Weights of a small GPT-style language model, trained from scratch on English Wikipedia.
Size: 13 layers, 3 heads of 64, MLP 768 GELU, 7.35M parameters.
Architecture: rotary positions, biases, untied embeddings, normalized queries and keys, attention and MLP in parallel.
Each number is 128 + 24 x the weight over its row's rms, rounded and kept within 0 to 255. Layers, rows and columns count from 0. Numbers have three digits each. The size before them is the row's rms in percent of the matrix's.

# layer 9 attention key, 192x192, rms 0.188, rows 73-145, columns 0-191
068:123143132134116129133126148143162098124123151137105144126110107172157138118123162128151151095098180131124115092109124097146096128134147121161131153116102059119132157144127151112099117136156151135156125149072099091132139159134168190120126133124100123147115144115104091133175143117143155116181138165139126135167114144164147123127159116108131119084110137169128139123141179082108131149164154131115117134133087148066146119112083110137113081159139116145108135123134108146123140106136143085172174122141071113120133113116110108190150124095144092120135121102127125112107113137148131166
096:107174098135098136160176153178118083151175120115119157126101093136137107109089136120155145118124153091109124149150131141093117144084156134129099089113063132092135098091123125142122127095097115134095139141101122142098112151153101106148146102162158126094133122121090092142152155138136131111081136140101145136129110163172119103150119102097098136116157168125148120145102166115105138139109085144116105168125163141121071155111128109137137136098132117149098102133105131129077108091101113086137116139160124157142146108146115135124110143128147155131170145095131140137156089127169138116
081:139138112171108118146114092118141138135131130154107097176194127140114181138140129102142101129138140173167148161138156157150135137136110143083153091168149147117141179087106099121156159110132135147142132140091117131117099150107127120150130073112149109105117116128162147139126125150109108142126118119132109118103148084066119154141120128126141175129139083076146120119132122159163121100112170135175131115111141139179178123158140159121134112165124160158090143126125117159139102120130118127092102090128166151112117137154136134137095142123170136163100110133111123133183108101127136099
092:136120127096100144128134168122143103129137155114170105169103156107127123146138112136156134134107169142123150187122120076144109130131119129134104133100142141144143149119111159118104134136073085093133106108200134061126201137150103143115120155150138132058116121146153103150111122129138142140115129110113141138092143150146112120108092131096110139097141148128157109103127138090088145128174132107110151132105148100125104089153161148137108126145100112153140139104120129115122140128112157147150118107139157160103131120103099116124155143135112139107171159106058133188113119118136128178
089:102155114143132143124096126132124130104119137129145182079081208078092160125138123150098124153102095150122069094111140146114108095109169127145147170107103143131143164144080121152107105101156134093150103158159134123110162141110084067131133123152118153156111124124149142139140102091138139136135187131124125159101100097145127141140137135104149133131173154163138100117109130145122111185166133131118134123119127138139134148139103157147162092111074124102139116120142114146149136132141121156104152128120128099117141159121133172146135112155095131114094134125117084098152153126157129109
096:161131128177137144125106073173139125106152100122108168156132126134101162116125103130157137145133126141131146117119129123133158106100152173157149161138094139146165119097166126120151090139168126150126110100126118129095131149153143124168154134173107148148138127042177090115130104124136131128146152124060120111139118162125114148099106087095113165120138124135127142159118141133153138157128120139119128137131151120090194104139142141122061084145115124136157090145115115126170125085107123093106152144128116109097141115117079151116100116155151129132132138103178140137157111133110121119
093:136124176147078128104132156145157165140107163132127082104140119117144078117164152128124166148119127108125144144153111104117133120102129134118091137154101123100122145139095115135122145149169139124124106170173132121185129114160106064103143095091136159127107079172111140110172117112151108145128132124099099120150091142101117119130168106143134104120161111108065130170140119128124141138110148087193134095101132111161138108082147151143134145091119089114108132145163126122132165119107151110141087147104105119094084153075116112145114125135127162117136116130118133132154130122134148110
102:120124143091147124142140104116145069102129140143128126138099082141164139141145148162109070124078098157108119115132148115125123155110156083079114122148137125104098133121160125130152096137113150111175175122155104146120116099094171142123124159136161100112120121120122102150107146157100143116074103136166103148125127127127052113133154132149150093135118135133140094183109132111114138125123158089119150128121116103089080124164125085144176131113114149124084138154148102093125182128149121102132120089142113134132105124150140109158140154126149140127085114114168132109165160130109130112
096:161137143117132097155061126123169142103169141101126095125105131146125097146121098099148103154135128115116126138167118132126090159173134112128163107107147107151112154138133101149153113077152156108064133141098158093137137133150115138165146138111124117149128125067131074168112130126114133128109132145103127128137166126143138119082128099106129094122101097124089127120134106181128093116122174118126148166149123133130137127178151139106125122088128111110135123133113149139118145160141160153114109078145136132123144172100122133128137142131120056188098157129138119095169157082134135134
090:107117141146173118159098143101112126165115112182139135107126135097132123130131124131128146105165115157142108132144128116082148106112135115168113127143146153136096150144096122089113141139124102087124123110147168127139111143162133111183071151139119120159157126111132123135089108097100132108133118110134125114139124136132147136114151144112082119093142088117137119144169137085126187117110142125136087114101145175132107120130123137133134176141138180103165100130147120118158146088115115117168092063167110121106089113178129102178162162119160107107113117180126102135115143077130151113
088:119143123134136173112135126131129137134120146160154129126106120140103069136102162155137105145108100085118167158125129076158178151112133118088131129124141147099142128125150097134122139157108109176138129158168131147125148101099151132116160122136167138130120152136123103176139130113121109129174151161107147154155120131092122124155138123112150088121113152160135107135117095081119132148122137147149160108146186098134167146136104134064107134143141124164156128135169161133140147153134171118099084153106123117160135107097126202113149149131180147121128108157187118141142101138163126153
097:176138150078108116138150157147117133141134103157150124141087130140173125102156110142128117138124112088101128133163133103117101134138109125148129108144131153112139111132051101075111127145138095157112109103144138161148132098109135134130177122102123138141133115132147089139131168149099090149170136173097124123133128159154142111133122144140127172111139118139144077119145101106117141104121162156134110178108156134130171094203128134091127117100145152169149141144081074102134108152155134137119093127075070127134134097146129109113125112108126124132114144108158104145159147162138128120
095:149146174112161088133123097107135180156148137141107146114154146139136154129138105106100069153180129110102118167147163135122113174118149084139108084145093158129088152141113169120144132125154150119142147162128117121137144150108097177138127140152072156115137164071147163110164156124091113105146143173125140107115097115130119163143138143119099093108116134151133135089129137133125123093155179163146119093130116128132124134153098106115164153151123136170128142130115127148155146166131135140100150096073094104116138125127127095145159092128129154137170109140103102113137124119160128134
096:110110153117174165121099135108121110106112138152134134102141091129105159152126129105117132128081136143136132088136098119184112180098127123119078099126174111105097127165139139160122110135107137087103082139129160126152173145123099092131147094148126139114188141168133142134139183121138116135138160134139121107139146140111108122112113175136176128156167103111111105128152098139170144127160129148120136090129149178123163139145141151155111084115157154154143126099157140110106138110153152136124091106110138151104157119115129069157145095079164144109148130102121111163141133106100130125
094:128152155146127138153159112130145116141122089132140097125101166157124116116125111163132129105114144142093126139138149120138118158123139148088131145116150136150129138147093093140119107128120132115133118127163128153103157108135087082138119137118142116138108158147077111136088092141127146105160064072140120163117156101144136097124131144132137122099115149083116115135160102167097142149127130107073103137138127180097083098126134141140168136095188156143091116124103149112165100132124123113145153132105065121145120090156091096135123109158104119093102147128145145129140133114041112160
101:111115147130125113139116129154150187145117141115168125145121156097139078142108177109139115131115097183153102142097113125122102140155104115103092142126165094100135131142111100130110103130142102137129128115105139143156119096139157130138103094114156128128159114132114097163102138097105108138105122143108114133125138111095151110155136111121134156132136163102103134081114122139101139107172173128129139138107155105160110106118123105157144068168146153211100111140105104131153169157139084095083095136141162136117166159137140104135075097103168113167126106146149107130160119120149150109
104:099122113099119181124084109185099081129143133104140130109116087108126119172107138147149130067151106093107106134129155133117145085145137112135148128100125139151112137113144134101151090146195131088134117111106127160122137153164121128147113120117160139125129173161128147132109133108140112141112071131097146115155097139137133159171117146160119096137128176138147159132144169123145138172162175096139119107086137122129148151139106162167134088122101099131097159141104155169136063132122125108113119135156135173133156086155114149134141123117123139115134125137137127141082122129164155127
093:142126113160119147138104107162134122111146138144150148131131127150165082134100110070161175109120130086172124130111100131128134162152099129107131141123111123140112151170154082104128121116071124074151135094102131128122098128133130144121129158126149147124101132047145139176119159135164118107114127129108155135130162110135149100115137102103133165141132141130126069180154140103132110117135092103191095144120138142154140146126143123136170125107105107109150177100155139106154129155107121117162135142158097142116092181127115147120109096132121139102149135132128144150069163113112149150
096:135090125112107086122118176110127149137167138102143131136159147100143100122055106140145127111141150158127107121139108121135132141073138124072086103121139113130153101112131145164119159139172092133144129108092152074159125129109153158126127107114107116077109154166137112153132142122103160132154134091130138145094125147124114091145094124119113175083133117165116104109113136155110150127132149111085113109160116133122128173099120091093167129074148113121135152144153123124152087146096133130178162135122122108167137113120116103119120185157169124154087149142134141145092123123121118132
090:183159133125138122114141178147145144143135146144145119146132153130116222115098106106136133083131182168070121168149142148110156095090099155169167143132111163123149134127115176142137115135134112132136129101142120085089058117124157128115087095112112083137110119130127133112136149137117111121165137134099099115128120129154147121100138136090089105112156136130149073138156126137138106142087132116097138134144103172129151158125115125105107117124122152138140118147123091138145134110143103107132111131121109150160115099121147094098122123096173178113089116122098119134162107117146118111
101:118119096126120112111135151113125115089108167175147179141125174123111149145123108088135119163130138096117134124141131153121154139133130165184098119110133159112126115146138125108117133185126129150102134103160139126147142130093171116120110109084135112124176101110151120112120174138115158108178163171138136124145174118160121125159143133106147142115114123124100138102136116156160174113143126103100119124119107084156116140105158093155138041102165158138088148140139117133117092124115135114126113123124094150117124120148163177124120136162081139100089146133090143149149134162104174118
089:129170121111195133089117113126171125134122133096147141121124120119141105144136135102081121112105103150118083144097142110125140110111133130123145124140124139147097107119103157137110145166162114085117154134154116150110160154143138140137134130161107142132112132134133135147130086160129119138126121061093161085141133132124122075156119118151119094100097104141114089143101088121123166110171100113138101122123070109123160130167153146139110142099110111128147087140128160138118108117126117099162158171112095114165154203128104089128134145139066110074147161126104149147145119115120102146
097:145129156153152095137147100154101107105136116111118109148127139121143085121134145141093152128165114153120146066138104117099139147084102128118119171139111094133141082092111109102143105148128123104121136104110154117133085128091054135117093126118126132112090136083090113117114128084162147155132177149133106163149089129159191151105130120115141121118136164136110159124121121122126116165128096156146139078121134135109095130160150145087117176117124136129151120118154105104145158145087115067132113098151135176135135145145166119111122144110154119125123142172117139104171148148103113113
096:119145153102154120140155098139116112104150146098131108147110135090111092140179123156095123158097146121130091108133108160092136106110136137168133111128107133104095131159142095127113098107112097102105140105142157141163143129140147136144130113166141131088145153146138076126095135148093102130079115159095090151142095104144159121137147113135114100101150161149152135144082153138121120153168138139121123120131139144117096134156134124134142152088123117138112082139173129116120115071130115167200114110073173098102142133138127113139126184103160102154130114107172138147130090112165102142
082:174153104158142116104108141141128091171175100118073137173171113186125096182105170141145093187113105125146157136161113101143133152128109134108121110149102097113119099178098117128106130120129130066091169114132107149126125117165100129096127095171136099115166146135161175156117095158129132132133141146158112102130124117153090147134124165121115129147148126129156146134123133160139113120111141149117118151124117151161105106113141111136128135123139124114109144091166094115164098087126093105132158112121134104166109166116122137079130099161133129154106134148137123167122119121096134129
093:182100095143136124117125110122134097156144138140105081152143146136124130120106188106127129127119114093139110116114147121098080099155097151165135133119138147116126089130148142129096150107139148132135126128140113129155095127126146106146091145124155121130170192110123077110093137140059134102117128067114164088116093122093127128107092146137139084093134116126145141122159126145118123151113137141135105112067160166157176117107177158099136181157130134126103135127130150124126146125123168137091132113125080144121176122130130117106131115137157133153144100119123153086167096152133096127
101:096099119109117136134082160150161111128121107104108107139146121112138128098212160126140142130109127131107127145129068135143126130126136164155109140125136159120135076087155114129111070141157146100122142161098103125126097131158143128155160163101138142136117136177139167085152152125135128161131146122154097120136088124106106071145087095139118133107134108117125133164143113129166149154145128150137135130119106087111182122145122100122151119080211163127146124135126157145156146161115071157165132162124139149113166138137147133117147114154149095119117109120126130116123134137133132164
096:117130108131135107132158112147094124121104135144111133077076159162116143077105114128112169193116124153138139107119115161127142148140138142108138106140145092117140133119133127181118135098147151148156142125117148121162115137136100142124152096130110120130090113115148141130108128149124164122107105170125139171155102087150078153134128118140103168101119138134116142141145138133102136141106121155105111102146117118171135103171131162152128183151107121122115164118084121141123124138165097107158167140159090162128110134155145186145141105096099144177126108141144141148080045104162118130
085:164150124132175118169120142107136126139152138103115173105106126109133092130112148127109116162069124151118147160140106145149139131146095141145131155140148129118139123145090160094143202108159097127106113110075125102146120112100169127110133134133130124136081133122120144087101129094174120128125109139133109112153115101127125149169151098086125141064146119148133177110126126132136105133133107129140177094134104149123156108172132120114153113098121149171100169083139118068141081130172082130149106150135119149079126119104132111118117142146125116111135089150152148111118169103143137129
092:158090172145117157131156093114128103138122119169146112126143129122118140114169152116120120137132140121061133113115154139152155115185111120099134093097154120138155150128154117113117149188159134125132120128141155138178111141131090151106139114093161088141116134136109149115102168114117132145146140113132131095087119145165107192206104126154130146124156153152114150159109162136148129137078099141096113176160142139113109101125170113098130139109130132103123139134138096128121135125114141109153176102142118169086137103113144094124154132140145130119124102140125128110072124097123077164
091:097140127092114113136113118142171104185133153071145122107087165135138093143142105126111122114086080127107135187159116145166133144152139146130142111117118111119152114121171154130120122132174157116148089138131136168113110122107159131154159080132140111106154127124126157153147172096115144150142097139129127178148101137124130151120124151066143139099123118134139158127120136112154139112113090114144124150118110133148157092171142165102093140133107138123155132129188193146175138110137151129090101135124101116126097160144162146142134129163162113099094121129095130132130121074114129103
098:114114135111172137105083147125140144148138094175110113136132125143142139156131118120091144140164085154135136117148146080112120177143127128113141123115135175128136099141150164133123097132117068106140108102144118129128112159124163122107159076094059117146099151069102153074153152118094159138113110151169121108119166135111132103155065162094153101113112147117108138115143148085127144165157124113108100127105112165098093137121136149141129118171127140139124128142154112151117155127146170166116146130136121132128151133134086116126110132114146107110115133116196155111108114127153118093
102:139150101194139102099129120177107148130153108186144143121132098127114158116149139133086150097154171183083107126168143127164158131137089128138124139152107080128135119130121160128132125150149101129117139143123163135130154143164133136140124131128098097092131114117098108121119180113124179133141116121151105131155160139140149124165131127160106146145072115142082142129101181142128100086120156100141134118129118097148096133098099118091115109144136135124105110118115135150129115120144133096138120185157157134134128163156063148141083104120112118120147095139097145156142093081111152130
084:092180110112109167137116144171139167135120140173138171160137118117160144129094111146095122077117137146110108137137166120116085150156112124105144097151143114078133164174147072131094141149108146128146126143102137153155146103120091143155117179161153083131106139133175103145127115137150133150128093135139131133110152147155091096170130127129141155140133097138141151132139145126137139095131060142121090143149129162135109151132143133133101113125105075126185136164163130122109161132129139127158094165117125123081156107154116112099125119122137131137114125192171139116137128130119123140
102:136101109052133130127087122122107081145139141151133160106127129115145131150123169102148109173102167142105111127149114135133074128083157126089094143132101109109148123130120086120178133136127145126085129157147142116119090126142104151157101144073167140115175132139119106164144120116116146130179126118101127158096105179108108103104140145140151117165103167124135133097126139167122106137116083156151082176108133124113134103123115097138120148125162113149125123108128080138107155139129144134116141098163136145102125138087168163130156123118147101096086147120097138116143097139118152099
085:101123130155162136135137158167101142109146123097135129106156108115109147101090183134153097091136152124166124104139107092188084111125146095157168109115149134142100153129116152131147136123125166094114142129120150113167150152134120162125123102117136130129174114101124142133142165103114123092125104146109127132149089166099135122120120123102101121145164155155134106165137136146126167144109196124144114144137145089141107136111094132103119121110158139076146170108168173124138114103067094126129163112130107128187157144142141159140110134132137149095149138142168146156149179109130109141
089:136061132125131098158148118121129172119138114102151124138158147120126136108134145157172146151135144121159112131130118135123137114128115132167124152094120088108121123144113125085111136156159115123140165095137157133115137141159156146098120167145119085107153124147160104160160120155162161145163120139159080130119108145160087115116126146127115159149104131133139127145103104118099156152166109113147115115121108128128137097072090133152087142086061142116126179131110140153111159155137165157126100165126141093132169092200077146110136116133119145112133125145140111110078120107159137164
091:124094104118136134121155104092153132120143123114130112132160097126148137132119115154207127113162130162152134096104095119139122113091081134122113118150077112086113137158147107118129126127165169125141131120141093117159154141177136137096128135129107140139151120150165076138127144124114148156164136153123156103092140140130128125118129103155136102087148045140134158146107126171134136104143121145102131140137185146119102129160146155102149111092099161114133121093190135130154140099126107131103118109124079145116155111112069094142161132112151149130146117104066153105145116120128126113
100:127151164127113130114183093157126102131137127121128124203167077140106109140112122136148149132174113067093097123140145117133092126156126142132132133123128119105073105119109092131125158127180129106098090079147098112101122155114090161086137109104137130148111104116138104127152115120132167120138134146168140114110130112155101137139155107185128122128114127125157056092140146095130115109132146106106146105141121133143145138109133146120089141086121151127171129165145113136096126129104125094113112122162117100116177095128131117132124107177139115082097109108098119124111160134160091130
088:177136135123137167116119073132158145190182106126169114086118142086121136170203129131130135082115131078141091146165088152157137123145119141111131078150144123143165117110135115165161119081123149152128117094116152137139127134117143123078126134131111141108127141120094160064133124125097126085132101139140107138112177106108113135120093107151098135152168136154140056144109129168122153128108132142103140150109129130121107172124110139148134105158098129095119126088141138123117151147109119142096094123112114141127118139139117110147160120127146094166132129123131108147115150118103136155
085:105150158110083158158121145137156155116130112125117132136169140121121169127128138132103108084145147102155134174135130103144124145114128147101121103110103145131099107081108141112135098129131109115105151129101145127172084091112143113106127071115122098151147114105171112144119156164150140169104129120136113114127084081159119118145114153075180159137163108102142181138108095127163132120105112109128155125098125118140105119147151104088126109107105085130156059115128159064131114135086156123118093095140121127132124100155116171115147088136154152116144132109083127135139111145111149121
096:103106122114138176143138110125094100119114124134104131122110127096129125057145121120085166134159129148116162151116105122129153120129123110117116120102155095099116137136142136152110121142116132123135172111149091149122128100128117163139174118129126143118171144118145107117185126109149098115075145150094112134059156127140055123103120129127096173099117130105095134092158104134141094122098149171127153160174118130115130074111099115146084150147117145153151127178142129147141134115118103091129079131131100125151123128142094097100131164144123125134114131112086162147099118160139181129
094:135143101125127135178110139138155150134118130146123184144159131115078154107144145074157119139163114149166128120101124124141123131109102129133122126171093108127077134173090130094078101124107122114105151126099115137079166141107167132139163137134146162111100119111127123166141084151100172133110143150150101158146122152113132132128119111098146140143098146142098131160152103147129112143104177099146116163109154103137111119157139125132124135140083133134171129130074132107118130082088076110144179113128112136121114114122103107131148111149093147120120096077145154153146122116140105190
092:091110154144131144163166105079121182142132089149118092137123117133135080138168126125119131109144148137075113139132119137182111151117115148146135120116083140118117128123113111111130111166133125124113121136059134144138083166072101129139104152149178150086132161102170116131123105110143136107134130090121107139126075129117128138114130136089137124159156122158133119110174142128119168110128170132119125121132095145121117126120114156158138077159153128179144150156085071126092085129153115129158128133105132086147143148147127094118111082132157152126139111133089107119127105126100109097
096:098138149128103160120176111109165136157129148138174070178144137105130153148134166151114116159104112128130120141106070143140113093129104116083082166108158134157140154125159135161127125138132144105131137135126136137155139149158119138190128135099079148148148102143111128117128145109097152093138117152158139129170145114142143099106120122132089120119153136142131162116114137129125133133143164144156133164135204109150150113147109116087121140107125123132122175139091111116141095138083133152107196124114105194153140094133131123160123101120120112086138145122123091105145139112104167131
098:130124179128165144120150134101147158129116121125160128109136099084098162108150133124161128124125144182157112155112136123107114120139165128113146158164156086147141066132154146103159112154149109160116122132085146117127090155105120149132134108130140166122123142138124105139058153114116119119164182125161153115119129133134134150174134107152098175147088149117144128114150111124110124069169090139122153165108126097137098080127140156158130151122101095175167136098139124114138100123091127146126115146109135106114124097107195140101123109121123093111140131074129139111131140117145103101
101:111129145165154175132151146087125165088092088095138105134142159129123097138144120084118128114134112090152143126135132182148118118131109123155142113106130136084130135143145136100144144059141133134122163124120110106099141137133148117140121175139141141082196121120075122114140127116156124131156152173148115132130164125117118098128106150136130159129099129186138150134117117172128100124098084139157117136098123164137115117139112159125151154120153145176117183133117105138077130138132164097138123133062160127142102152135134135120136099147093147112073143155159143094129147107143100142
090:175154138154118147094139144121152124046114152110168117141132109091173105113088125110112110148104134156117151144108143079139104159140156110127126113135143108128125115199140107145084121181132123126156107132102131117153123144106108121131111116133119142134123129157099122146113129160127129124155130128116114096133149145176130110100133171136118165102098137131133126133138117166161193117102139118099112088154158149134155177134085132125113118124148117156128137125124115183108100095159147071173112110102099093128139143170115170147107134135101109139100165122139135176125110165136141128
089:108126108092133142127087104137130148106122068098140103134149068126120142131114096144126122100175116091137144108122091159104160169152198150092122120183148116102099143133162110128146135114114093162139111125108121138118088103122171139127133111097096150140164140141126080123158096124166122123092137141147107123114145123135172126121175118066128083162136136110096133106123158107126111162124134142137132127164129148115138157113105148132127136128136119125127100104106073132141080151146138144126164085113120124132093147130089101145125137167142162180112105116142117150082141126106121122
091:137152082097168139118122145148124152107115112167141157142121132106109142118067111144144111131125161137123127165163150116141149123126107146104145125137093119124126168160111104088123107165149123118093182094175132110135149101109141143082050125069107162086108104147160121103127120112110137172121126133163119146109088118111129082130102151148123135119125119141165166156149115154137078151148141117147154096141138162180168134141120132139137134160139143162105125137162182088138105130108114141128161135107111122147103118131133119128110135142091085144156154101158138138155125106150115131
089:122135139117176096091112130124127137107127130164147160117153117095139128136166127139144112130155158131158135086183150135127105144162108090126097085135119154110163109152085117085155153104159110145132103129119119154134136131079139140120135125143122094070077121139090156130111161121092152118128130122118119140131165137129135096109150124137144132161133153111151155117148114129167105133100170150150134182125148092110117147148146133128122120122141182114138121161138126127119103123119127156149137079116180141158111136152106104127144117160137048086152148144127069190132132141150092128
097:107123102131122148172133157116098160143137134138095147124162148107150117128126123133147068105132150107155146137087158125157161140074136129134104124117122118145150118102120121120151131077164169106175141099167112154165160112186156138122105140146135112134135148109110151137156063139127125161142111133093102109117176128172129110106123087143178147104105093115099159140100143085153114124138101104092142111102131137118104153156124122160104123137133119126147153121068085176149085138159138134157121102110127129146082135153135156124168096143134129126141105103155122120160112107155129117
085:093117128182145120109124112122083121118133118130110167178082115116122130120131164147121149132088163123134088143091133124160116165172067136116162118087077111156098142146149119080127156139130103136138098118099098106129130121130104117109152117122109135116176135115144129115114170159115153108142145063152151110152126104122150100126153109134166138108135119125108077141107106117155081142077156113094169148143109133127125103146093097107109129120101119145105099094120132150188140139179162114120162132154179119145168136127149143145152118125141131126097113146110120107129120135138113146
094:133156127121115119152142126101089140135154149116131126155096163121118119131134146115114114130161109089137113152154136157147138174101171145146105187111110172119156089120152136145140109109137118120113090175102144118143101156143085141129129141153127115145158154136146131101146150117121123137116114122146120118136142167132100101138141124094106151102159104136169118145125132188163115182126142107170176133157138131131116153139096101153142109095112117181101140195115141160135170067146131129114096119137149111121126101082118118193120120147148156164176127108135152118115133122072137115
099:113144104134128148122183148128132122121126138116086163113149153169085152136148113118125103155098141140173138142150126120120172102112103082124115101098133107102154096166084127151139087095148127096158130081108156155113138127139123127108126147060155117187135152143133140112114139117108116162105086120113131113145110121141180132148110099177136135130113167132119111143127079089104131102153170137166142122157106137135130118130121149099163147118142109093174122151115084169160149118126096115105134088097116154120135158116137107159107104114135130138145124098099108149071113132096117151
082:088136126133130143187106088090106140131121168072128089136115136106114102143109133136125127070156101111129156148146121120143121108142070107146085138106128130090088137132085114131113154152115159091123100124135129143115165138115120134153124152140144179082118195156135095139142152145156141172106132127121154127140115120129091107105149151145100103093133112164162103166132137117138114128106139150161127085086104118120160104149137147162143146107139163194142164110123136174102130143120128143143122106116127123130139132119122093121094134111118148066148162138104152125130162098143143116
092:126134137152113147109136129129133105172111126119136145145147136129128131172138154145126157110123131149175142101127098106144094137121120155113077097112172075166136107113147127137128110125134105104084155110170067118126134120202106162131132109094095149155122126135134116089136148114101148085079117142119124101144139131108107106127117116136091143135096104129115122131083146159129126138160126157144140123090138157156152145118091076120125109142109099087101101083101169138095147107132124143126140107177164177117113172090081163171111164120124118150151137129123163144122129154135123125
068:144170113116123162095141135145127142097126142136111122121149147165120127133086143113096134096124125124153125136152118167092144087098117138089134084141102151080129136143138135132148117131096123072116168154100118128085126125118152116138098121144103141067111123109115108139133097125084133106092131143118143123077111105107136080087127105141116167103168135132145117130158117135113176103139121167113093074117157110099138152131113136107195117188109113115138114119191108096142095112082117128153149145123108124186164137117169135121132129145138129139146129153117130180148131121110121132
076:112147110114085093166100098138115142127098140100104117147098143140157089141137156137112132153150145088127136140059139120109113129146136141157119146140114180136144150138105102145135142128162133153158194130113084143131124100114124118148123153097128134130130170090138130131129131117133135097069133080077141133117106122109170139128137131117127065154157117105120152134124139170143105110107156113142131157151099112134134124154161102117143168150140115119083132155095100154142163161157143149099150119128094099157102117111127109164095159167128117211146161149123157118115104124123119116
048:156120093164135125126124061149154104103169137138099137122144091146134116139124105164131080184124087144105143134106115090132071132135133149106102137104135114143136119092103112131108165127110134149118090118130120126140158095115109113162157126130129151125134128148134134099118175113165162172133119106129107142151163143142153161143138117117125112085092110142096171128129122140104155135130087120073127127102126139135101117137123153170098157090149138135164118099081152087148132117114115132137126173089154135093119132097132096097143171104145159118128070147140126110127106142150122192
057:108157146139090155112149159150110145132128124129107157157152144109120132148115139115088114103132103111125110122140149160084109131180118146142133116124133124083144111119123126122133143106137111117084142130134123132149047118052134108164128157165145137138103145110100121084110129094102104145082105162095128114149143111130135147145111085123146165070161148128135135122148118158075102118114112122146138113086136137185142149160156131133138124116136113143114116144158139141114056158073190139155092160103136122118143116128173130135113160172155102124145131120126118126138106127135119152
045:156084108161114110132124092157123102136147148136136121141154161104135101113172110160126091182172115129144142172129073098137132130106156107149129101137118145147104111111126131100092159131128113142143094141163134094120172104159111119117153096111145147092150133135158174139132190103120105135128116092125121173161136170133129126119149132110082146124135100124130116122154119086137139134096070123109111122116147131130093116127123131122115202114116163123131164141118124107157177100154097128074085130077143096134126142098131139130124160102129175122115091151145140155133131135144141136
052:120157132114122140130162113125126133118164115126115132133157100145117090178100124175137049148098138155120148092106143138110095113148145143088118151133177117105104160140127152153139135118108174122098111137127133137173153118119105136139125167144131133125138127144111093129110123128144126146126123166099123134133165135190152138147112104123130127072130109112108172081115147129100135082143076159090154125121123146126128161137171136122137134082137095163128119104077111112115073125101118102141118150114159137121106111087132099091115128119133154106161086118132072134153151139121113184
057:101111146109099142139123076177125130151151146142129148163148146142132145136146179136111127163124099111118104170101089079138119108124143135184132130143153164172121133098129114133107152116160139168108107170161134145115143148114122157152117107148126133115158160107114157164143138116106124142138081108114105166119125128148114130125125097131106104072161137110150148098149175115149134173080101128109095121119113083145099104103146169123119137148126140138107123137135133087107180091159123119121072121150181103111140151089136102126137141117148131091131111140156152137169113167147128096
068:111119150165118148122175061120122148120155137154138160149151150139145113103129146154098112151108091149180140146111072107142107103130128154136092123109160140111107153135145095161121087136140149137089144150155147154124117125108111133139098172143125148118176159097155168127132139145131115152139112153127121144152153128159127145111098102146115131075181122119104131117181137130126142143103107139111121093137122153130115134064146133098147142124121113163101129110121097123132169088164167127107086153159166096123128172077118095139107139096165145124137099132130093132134144167118138159
099:125144121120133096105125158081120146123116162133124126140127170135175172124150174096147087134100144152137127162120161115131105114092138143190124113136136162116155080135111108105137118111156135131156117156119121132161139128115168142152081160146127118126115106090175166120136104149108129150111120095168126114149090132102112135097126148101116138144128060084155137152130134112147152093117157084158138117104081094150109130127152099115121104138152134119128137150102095130120114096130124151121081123139175085128096125172189166164130118135159145127133112094124104126164114125095142110
094:170121155117109114134136153122122132099108151077135050155118119118130095121158115133131102147142104112134141163133090100085131111137159150160145104118105104128133088124134115113108124138127119111167148118110171094144094139164113152113145141131136141170084119129168123112120106135115129096118129158143136088148085127108114118158104139149085103131100178135119095133151108119104129108128148136134132146166090107109149104172105123129140189097123131127124145150143130168145176134141144158159160125100144142108150082132156142166101153116094093202117156124132156115125129084148108098
121:143135138057160106152118128126104141126146131133160117102071091110139109144149147146135126119111130121099108098126135117058104101119151139147141145154128158143117137139078134106132128132114085130142077122128167140136123145125129135149103114164120181147091179126111079148089130112103119124115117075100147151142077158133175131147164118089116084136131164106133133134123147074070129166159100126115114129111152137087117097140131157130140158123082122123149128136119091101141141123105145181133152129122111139092139077115134114112161140105152114119158117114150131121119109091145114122
125:124164170117101121161122147119131124142128170130141102124126128145156106146080129096140121109104107092100096150140152138104107131119159131137147112103140122130144155067137119150135147085143159077145136161143143087125127152145073126135101133127160101134090122152103156144110111128099141152131083147166160128129158099152101131156147120190118145074120132116156092085140155113124152107155137118099101098123134116147133149169137158145177166129128143110104136115138139156103116160147126116155099100180138125108156125165198175166144129134089108126109130143124130136137139106155150108
137:165147179120182083103132102136116099123181138130128111126137117168135085158114154112118096141109140177120105103145178100105133140122130086098130120123152139120124109172116143162141132131150119082096128136106140159129068123128143134148120112154144084126140173090108124153077138143074105122101129094071145092124123126143142156142158140176125104105128136125138100127101141122115119089130148124124100148115103146106116135119141126122163130146122124151126086112184082113151146095133104102163128105142124130141139171134121075123106134107176113114132105149156137117134107136121101087
132:120101080141145120125178093117104122141117144178158166118111137112119113162119134155146137129101132126101124126134140173121128083123111094131095100143129084103125145140099095132140179145130145162078149121185152156143147100148148121126062175083175121122163092167121126129138085124115128124136110131148143132144129115127123128111165107166127113187127123137129118094125120127100121091123133172146125101142139111163143148077133121146091124155150124086124114135123120131123066153150134127119118114135165150163121139152166176153160142131115092150130118167096096147135122126133163129
137:156141093090108137100108143154126146104157138126117124114127129129144160104125120129115105136154122096092133160119132145097164102129179138171162157113132171148168101081149163147128110145151111159169139117111157125113073135116187140118119122124114095152101149113143152067164127123147084128129125149103133126114094114126124134154099140120120117140119161107148136112126151109145141158123105110121133114127082106100147169086084109151126099133100111117103133180125125183155122159138148129116123169132092135136146096168125181087118125110117160175125125146132137119119121179165174128
134:116124106150098163123158147136118096158124141125104134143101115136157112123087192130139137086103106116080129170080140100145121137123105117125127108099137156084150114144122132142106187135150131128163107118151099164119143105123119093116136119140164100138164156151088131120152137121147088109145109080101140077119111128123111109141128133118145113097148104113121117122114131113121143148064133132128140105132181192113169113097110145113111109137117133186107149129113126133124151120170155073108092179150087158130127080120116116121153108122160190137136101144132137101132135143124125127